From a checkpoint of a small transformer trained on Wikipedia.
Training: 193M tokens, 5884 steps.
Each number is 128 + 24 x the weight over its row's rms, rounded and kept within 0 to 255. Layers, rows and columns count from 0. Numbers have three digits each. The size before them is the row's rms in percent of the matrix's.

# down: layer 9 MLP down (transposed), 640x160, rms 0.222, rows 499-536, columns 0-79
# up: layer 9 MLP up, 640x160, rms 0.228, rows 500-537, columns 0-79
down499 099:155086101113125143151133112141103122115150139126128081110103128151099114148121133113086163118128093131098140117151136128125163083112096134119113141145118087133093155113077099157146152156134148154143156144127168099111133143133121090083081146
up500 105:095151118144170132130090141100130111143158097148147118122157087117136104117127122143106194094089122158131165169155120151126139129121117118124113147140113159139104132156144135179159101114193136134115108162110140125137075125133136091133161156
down500 106:112122139092089146130156116144124150127096167084115093144132132115116134164169136128193082156140095103157114147150109114080113090144140133123102110150122145147151140136122163139083120127109151105107126098168103116140129142115108117127108136
up501 093:143154116112157164135088094102095141176099114141106115136131154064112132108116111092183165137110152105131099101088122146136108088127168125154165145152143158054099127108103162134120124130108121120096104129130144128130133107111145159164095136
down501 099:153143141100108121122116148151133129141040117146149143154146098136128117153118143100173128158121158114107129142137155121109085124130130173097097143176170125136101137159137148154129139131170133138124142128120141197136143114086141165085141144
up502 106:133086161154133151153129149134146155180168150095149134119114142107141112112142157159119172142152145093126107176111141133144093097170109134130136129120126134129125140113079158116162119112110096083152142129117149143141135134150150126133127047
down502 113:162118142124153140143117105121132131151153150093111130109176103146173178150120126144140103185109087129146090153178075119110161144107143114135089116152141134190127130082099133096117135089101082087133155146149107096111170093104154129141099098
up503 082:158138119152183121099126113140192095162072115151116109083102088131077159120155141145111109124152101143101085142132137156143138124115120161121115131103158114135102095166103155137124121133081138105103130109114105119136092122123136153101101138
down503 073:222134056133150125135183151101190157128127156119112129126101147107141164136100146120124157121118124181130138179140163134142152131114132135108168144107103108134133085097137182123153125145134128161121171159143109152112125124149125137117107139
up504 093:141110103118153115127169124144145147132102143143117117124164122110155098141145140104106114117154136100135072144141090169140093125132130109128118120106057110135124118146114121129108105119137071118109114121104125114125125132131163079133143155
down504 096:070121137136096161093088135157147133098137118124130117145102121187126102118119134110119185115117143133142131136154110102100115129121129125119123162111105133110099091130101095149149110113097110119131133151129157109147085129125132153097158105
up505 103:116112124142162109111124116123117134110147092094117136120138139128098132143153135143149144067097145109147078141108181096142142154111131162119120089139095107154132128124119143054138159119118132109106149125145137093118128150112156139140099126
down505 103:130085164130122153102133130099111157145155125161113118153103108138141123113127152138140104143138133174139130118145159125085110107154139102150091139126136121117150091144150129137182160128101120138108098136086144128116138128169141164142159123
up506 092:125163103111151086124117144160131141127122171076119128133098133117113116131101108115106090149166143099136129096140119182150119108148128156117137162130129143091143157135092067126107159140096089118112139182171132104123110149122091118134076122
down506 089:137109100122132156121127097118119141115143124114136150178128095119134103147089075166135100134092133122116147136119105141099114130140130137123167165163139101104195093127127112189143147165166129154146145116128144127166122119127102118080134189
up507 111:106124134134130147110119138135123077112115131120104077113102128139146113088126102149091149133146121104162149135133130163115147159114102110136085148131143142123094130085100112140128105150122132143152138123070107170154107118111158139147121116
down507 101:136149106147126150139141137078172129121145141090140147158123105150165116114158186123110103092138147099133152132089100148107129160113132138083125174145170171155139134121143117129111116130082130118156131147101154131066107110131145140114055097
up508 087:105110149105152097170097124169111156120098113121124069117107126144072150132118150146120092136129173103194119156139088091142106146088100077151160157145114124134110130116158158133130067148107150143148130165161134158153114110172134164122136139
down508 090:077133143096132118103083162152124110128110162122115098117101134146133143072099121139146134096156128129125109138143110104126169096109121105135143125096123116110100096180153111151127128127103081102148101105154138170088086147103138165102138166
up509 100:143160105143114123133127168158155118105107169102087118079114150160151132109122114136092132094149155128104126093140102138134073121085120156114141128130132143102149120161144104092135155151164139115131136158130136111129146097092141126087083159
down509 103:140106072123114113149141125145097132107130169127144098127137105126106101123136105116164100147141121104116101170151123127114147137118129162096176132097118149111130151118131141101094179112173158147143104138129095130121162119138124127150157146
up510 095:122084105103141145163126144105139129128110139118177159102096139144130120135143113136114141124110151118132129077129097124132114114161124108137112142121150102174167148136117057087118136143061163116131101156121199110108119140152080114143125112
down510 093:139139152134114149128118129101138136104154108088130109108102074130114109096095162141132081138093146120102143192127096114113113113169151119133127108111141139116113085109104124136102101127136135154162128113136098081146154122160102108146088086
up511 104:091136157114116163154112125135162148099184094102175119118093123146133159165160096112121115145167148160093144115128157142165112141134122142079146123125112095143140117100172111099093124134114125127125133126137146143162103088130100065124175103
down511 108:150150132148149117177147147143113140136133127088108131105087141120120134151137127060119136136163132138097135094128143083170089085133152145077150111135118146139105114155161159147127121136102162119139142108115157110204108133089121158097152114
up512 109:128158124162118108158137112139132135104100170135154163113120142105158121154106143131132165121104160142111105098127101134128140132119121118119112154126179118115118146105098154136132113151145162163114167189109128160177076141106107111118136118
down512 112:101115125115175113108163125215154145128158106123126167116160181145146115145114079099140156132142141101131129141100129116097148145135153125128078145109139107146149125130153114132130149149148122124145141161148123137118169112114144132108107166
up513 096:135132089110121145163128119152101148123156106129140136131091110139135116097133119186154144151111097156134132139138139133165125180136145125152142192100133142118159146108134103124127147119154124142146162107102158095116136151121128129121170072
down513 093:140122108139144105116111112143079155101102131202120121145144108122095154138076099137147177122137125079155138105169136110123133130143159100115161150143138149120135102179099144108140134148086144142109133117173126118091167117128107135141106109
up514 105:137150105121113159108092144134109125126089146155122167108114109112085119130076109145163123124143115108125194137118097152139128143104161139150166139106103111133090100094141133141135129128139077131161114120116133149092109143102135153129131103
down514 097:135120131141117149151125091077152152110114105153163149166126125166132101130180130107135119125129154138117087089113105120127153127129096118147125126150093087100069168119079125106084184139109112149124113099132174160140121130143131077123142137
up515 101:089092135126110118128108152167132122215101152081165175113115122125129152175117152130093177159124137143136124143119141098093092110156112139129108132130135153119123148129087079146110085104125079103181120092160161128111118117113137120122135141
down515 091:159084111157150090110171128151105130148157143133100123108123098091137128123103125088165078119143109073132168135115099141126114120119103129101141093092111121158137134133129171150109148123125112132140077104140126154165120123148120158117127161
up516 119:111115091112160141104132164120119121167121103120136108126148083129159127124122118094136142121116116173179088167152111140113137099120124062165118147139119145148169104111132136109130131159125144140119161109139126127161094139140130091143162129
down516 111:116148128150132136171134065137109112106134114142116145128107134133170153147128119156129103140137101129115108131119181132153153125129124136130126078093135145115150134122111092129155140121155108131188143121146104110094126138128105159132131181
up517 108:102122149143157130147138153116132135115139126100138141175141081123123133115102118152105157150112156141084171107108113111140130131128119155128080126117114138135088124121134115126122167151156086123156118107136126166122140111140169139159126123
down517 106:123138073158125149142135137076107114095142119133151154172132127119149135142137094096120140145138109128136110101094100123162132118149125106087086129085160114130102138128122144122132161085162148162153127128106137134100159134127133131100127137
up518 087:186115130108107069144115146146149106147127131158125128132167106123113098153129076120129146161146155148146167116130108137136101162143096167154127097150103128145136110104167098116107148163131126087152171141078118128121158116135125109113082155
down518 093:155140127136151153129109111129105131134142134103119164126149120147129164149130127128145143091093110143141143108128141123118110099118137102170129153115126124153167205086110138135127115141122090108121107087090129127110148149097114107104121161
up519 092:128127160119159120112148103127186125127132164119146115094114110138120122103099156117122119074140135140116090129091149126158113154145095138126119112130071133180161142119090141083123117106096156107142143148141109132132149129082157157148164120
down519 088:168145129151119129093158159060151133145138132139190102110153158144116143126185166149112108099136127118080123132129135150141078161158149134130168110142100121171146134128158139115086155152117116111155107126114126130162116090138102118146131156
up520 086:116152087121123156133119125187121164148106146114156100166122156150105148140134108122143103140212143118103088103140176125124169166117123132100147119064120175106126142120165089145119158132143134149133180131149117123164145116161147113150107109
down520 094:150120138127136168140163106106162105151126133146141102161095120135136167202155148138150109115164143122147181131121120112147161138152125133156129130125090122139095087093113135148116119138071138168117145110112116127120128068096148143129133151
up521 094:098090129122162120129113135131121096124109127097101093145113138097091132135106124086104113119147165135107147103099115137154112103208183139098101110083129106117069140105122135175113153155131167116109148151138097097130156176148125122118139140
down521 092:136135124121140119157151097112121121124115139146079080189111143132128150079140060149153110101152179123118111141132145115123092095133109150102116096134086159198148171164133108112142133177121119099095107150134168077151104087131127091142135124
up522 103:120117141133100158062154120112131106166136103131117188111107123117125126109123151095113123063120161182174132115112106088119147150122130136130114113117065192103096159101121139156195140137159129175133118109108114090151109134128144111135141134
down522 100:122150135142160145093132125117176119130149103120103158159106129083133061102101133112152117096108121130113158131122114132094111116123164106181122135092145160096140120146158135083160128112103113156115103150147119093120137163167147102139126176
up523 109:150163167121146106121147113118122138135115104103121108115143113068138149120100128164149150170111157160178145111103151083118124087130191097156138141115153148127146137143101069107139154095098143118104118124124155125147133170165116150137102099
down523 107:147114159128131112118163144138195131180147116112150093156129166128128152142158148111160114166120164110108110135141187114102149110108127125138148161113107069157122152104104142143126129122130115135131122115158131140181102077092129116150124088
up524 103:145096131144161153111137125112092149140116121109156128124105109171129176165145094122129113076103121176111134129138098141130122110170147167139141110121110131106116140101108117157110097117101124132141160160075166090093111142147147130126138131
down524 081:183117078103104091128121149125104153125141126131125130150122107156135121104132101137111141125114150073101112099090138130150124107099105124153140137148169143146105118127106157114131115107129095180174128101118153095150114124116108139133078095
up525 111:156138133128094126138122092142158124101140167104119115153117077120121139126161121127135134150111142143176149156131170117119140086107136123107146148182132173144147111137123094138122151105140133119141126111077172160094088083092120088131131112
down525 110:122089115126141095127186124138142105134138119106134136170112091176127108128146135123171117145143096121124140103172106129066095140146135144142132135119116138097141095137123086122136059106147106093145136089106203148170109140125110116161136126
up526 103:172124147126124134133125132120132106149121079133151145115122119106149142164167104134146148099122139108092151147080152120097084085141130109091149085149136153139114110123145132095123139153129136184150141127129124156114112108147144116129146144
down526 110:136092133144168138140104116146104105131114153120140125149118120103126096107137134119150174119127147158126119143162111127126107103125142115151124098135166171091079130148111190167109131134109123144102100102134118129129164139099149089106126160
up527 087:133165157120138156157156110138165113090139143121111135126116115150106108147154208153154155146166126149157146136101097103106125128134104125138123162149119165128169127113090161139140159089110164116163156147113150144132091134098124107116149113
down527 087:158146116148144129126179134092171100115107119128121122128132151148105135127143103139148120132152168127107134099139132133140098135132155107143117140136117146109092120144137141137136123158135115119094131144127103078151142101143101110151120118
up528 099:104115162132119150167124121121144142159195168126176135104109130104136110153122110117120159124172151081131113106100122118113068165138127068124131171117131117129149142112148159119148112128144088113135129164119092163129157130093121140114109117
down528 105:148123114074131165115149142077126137122150139147114120162130136091121094127130113119135115116146150190150135143110110118101134164142140109151148134115111120178141120125130141130093144194152123146145112182129102141151128116107113135113092107
up529 095:157151152141116119151118141124145106115130067104130119145146122111121111117087143134150146090152114126120102110179166114122132113119142141166111112150159137111097157128173173123103120125174098134107100134121094182164138120118121090100136103
down529 101:138149122142149128138151095136154138149124184169109154113135109149146155147146154169158082105069174113140145114127140106127129116132127140110150145134121133121149139116161143090113148142144127138105092154147121138097139137137154110118150156
up530 084:109121101128149111120133178132099098152130141100147131118133116148162086153092137126141126091133119119139104140131107118157120155138143135134092163143085150123135088120147105110155134156098185135130169106110140111161149134103085137119109149
down530 096:107162160099132117133119154150113132153148114124124154124135114203103128145109126107143129131124111120100128094112135091129150130114094144103131112171105131108127117135111127133113144150113124141139118106124140214124128117114131142149151134
up531 098:124117131121113160099109103130130135177097156150117095141136110104135144107141183117108094147084109134188086101139152144144154115161121123142152163137093121123076091119107105124141139125154126132133107128126119147149151066120149130165101118
down531 101:105133109109073134112150109119167176127103148120105167162142166125116120136141114167147131132132127088170123142124126138125109116124126191088135155108144119148100146124177150093126146118095103124164124140186107126150138120101095113153209140
up532 101:123129158157112156163128115152149117118098135122100139087093137101145148125144185163095152087154166141113109121090124140158126138094088102138161137124157107154117143156110130150154120123113129126095107172139140135102170121137086131137120147
down532 095:136162163116157113090138140129096114141133127169129117133088135159114127106118100124106145138140128136108107121145117132143114148159122134132118116148112140143128108143113164144126133101132126105160107155135150106129089130146148130138115085
up533 106:166128102090081095071130095132131149102132123164133106143091153107167098142084126143164155136124154138113137178133121136156095141106132101126162144133139093144142165100142116093129149118117133106151052112078088144117124139099121115104150092
down533 104:130130140134090124102146101115132167128125126142117120100115126123120091108120123137132145131134139150137131081109118143090130125109164126124160150119196162154144133121154110132130149127086166117126129108125151155121105137142119137107111148
up534 099:127130117156106104089152124173131123132155165122135145138119094132152134117105144129140149127132151164127117138140085112139155126189153114088158100109138141146151123176091117139127092099098112138089138222137102158100119101114106137139114163
down534 102:136122139147117088139157133112102150135137139108145117136095146166147133119126109150152130100144121105151103110140136161153157153167167120131172112134106141119158139151110089110124171139125136140155114117163132175120115133141137120125085149
up535 095:138134114083079118160111132110124080169111144112142101124121122145069131125111109138130141141131153119091158137142127155112129155183130133124138105116081108148124127147105114139138142150137137089111171118109118109132158134180124167156137147
down535 094:134125139168125142122098103131141145088117110138124110136132126105114126136111094111120143146124138115124133123107130138134122101124109093119099125132129127102140090149128148133143120133147110133154129125122134008102161133110142106121135112
up536 094:099124148133115116129114133133097098134136099106191127122176092147165141155131136125158098137178111164132150099118084155134131145137129116107129172118128145082145097167139134167139096146175141139137111111118147104138155142135106153107148107
down536 105:145121134138128135174116118143163167136107155101110141115184115096110160120119133145115151136144116102089149137082157137132148152180130087096138164129141088159145108156091087095174109135144140111194090122123130114105146086078124143122159084
up537 105:098138116081125143130153161105115129140179130156134118158151153134129143185097138135137118106128119135099158107143121114148088127136124136172095143088129111078127180138154107137116148125137141094128159120091105093153107081124090128133130091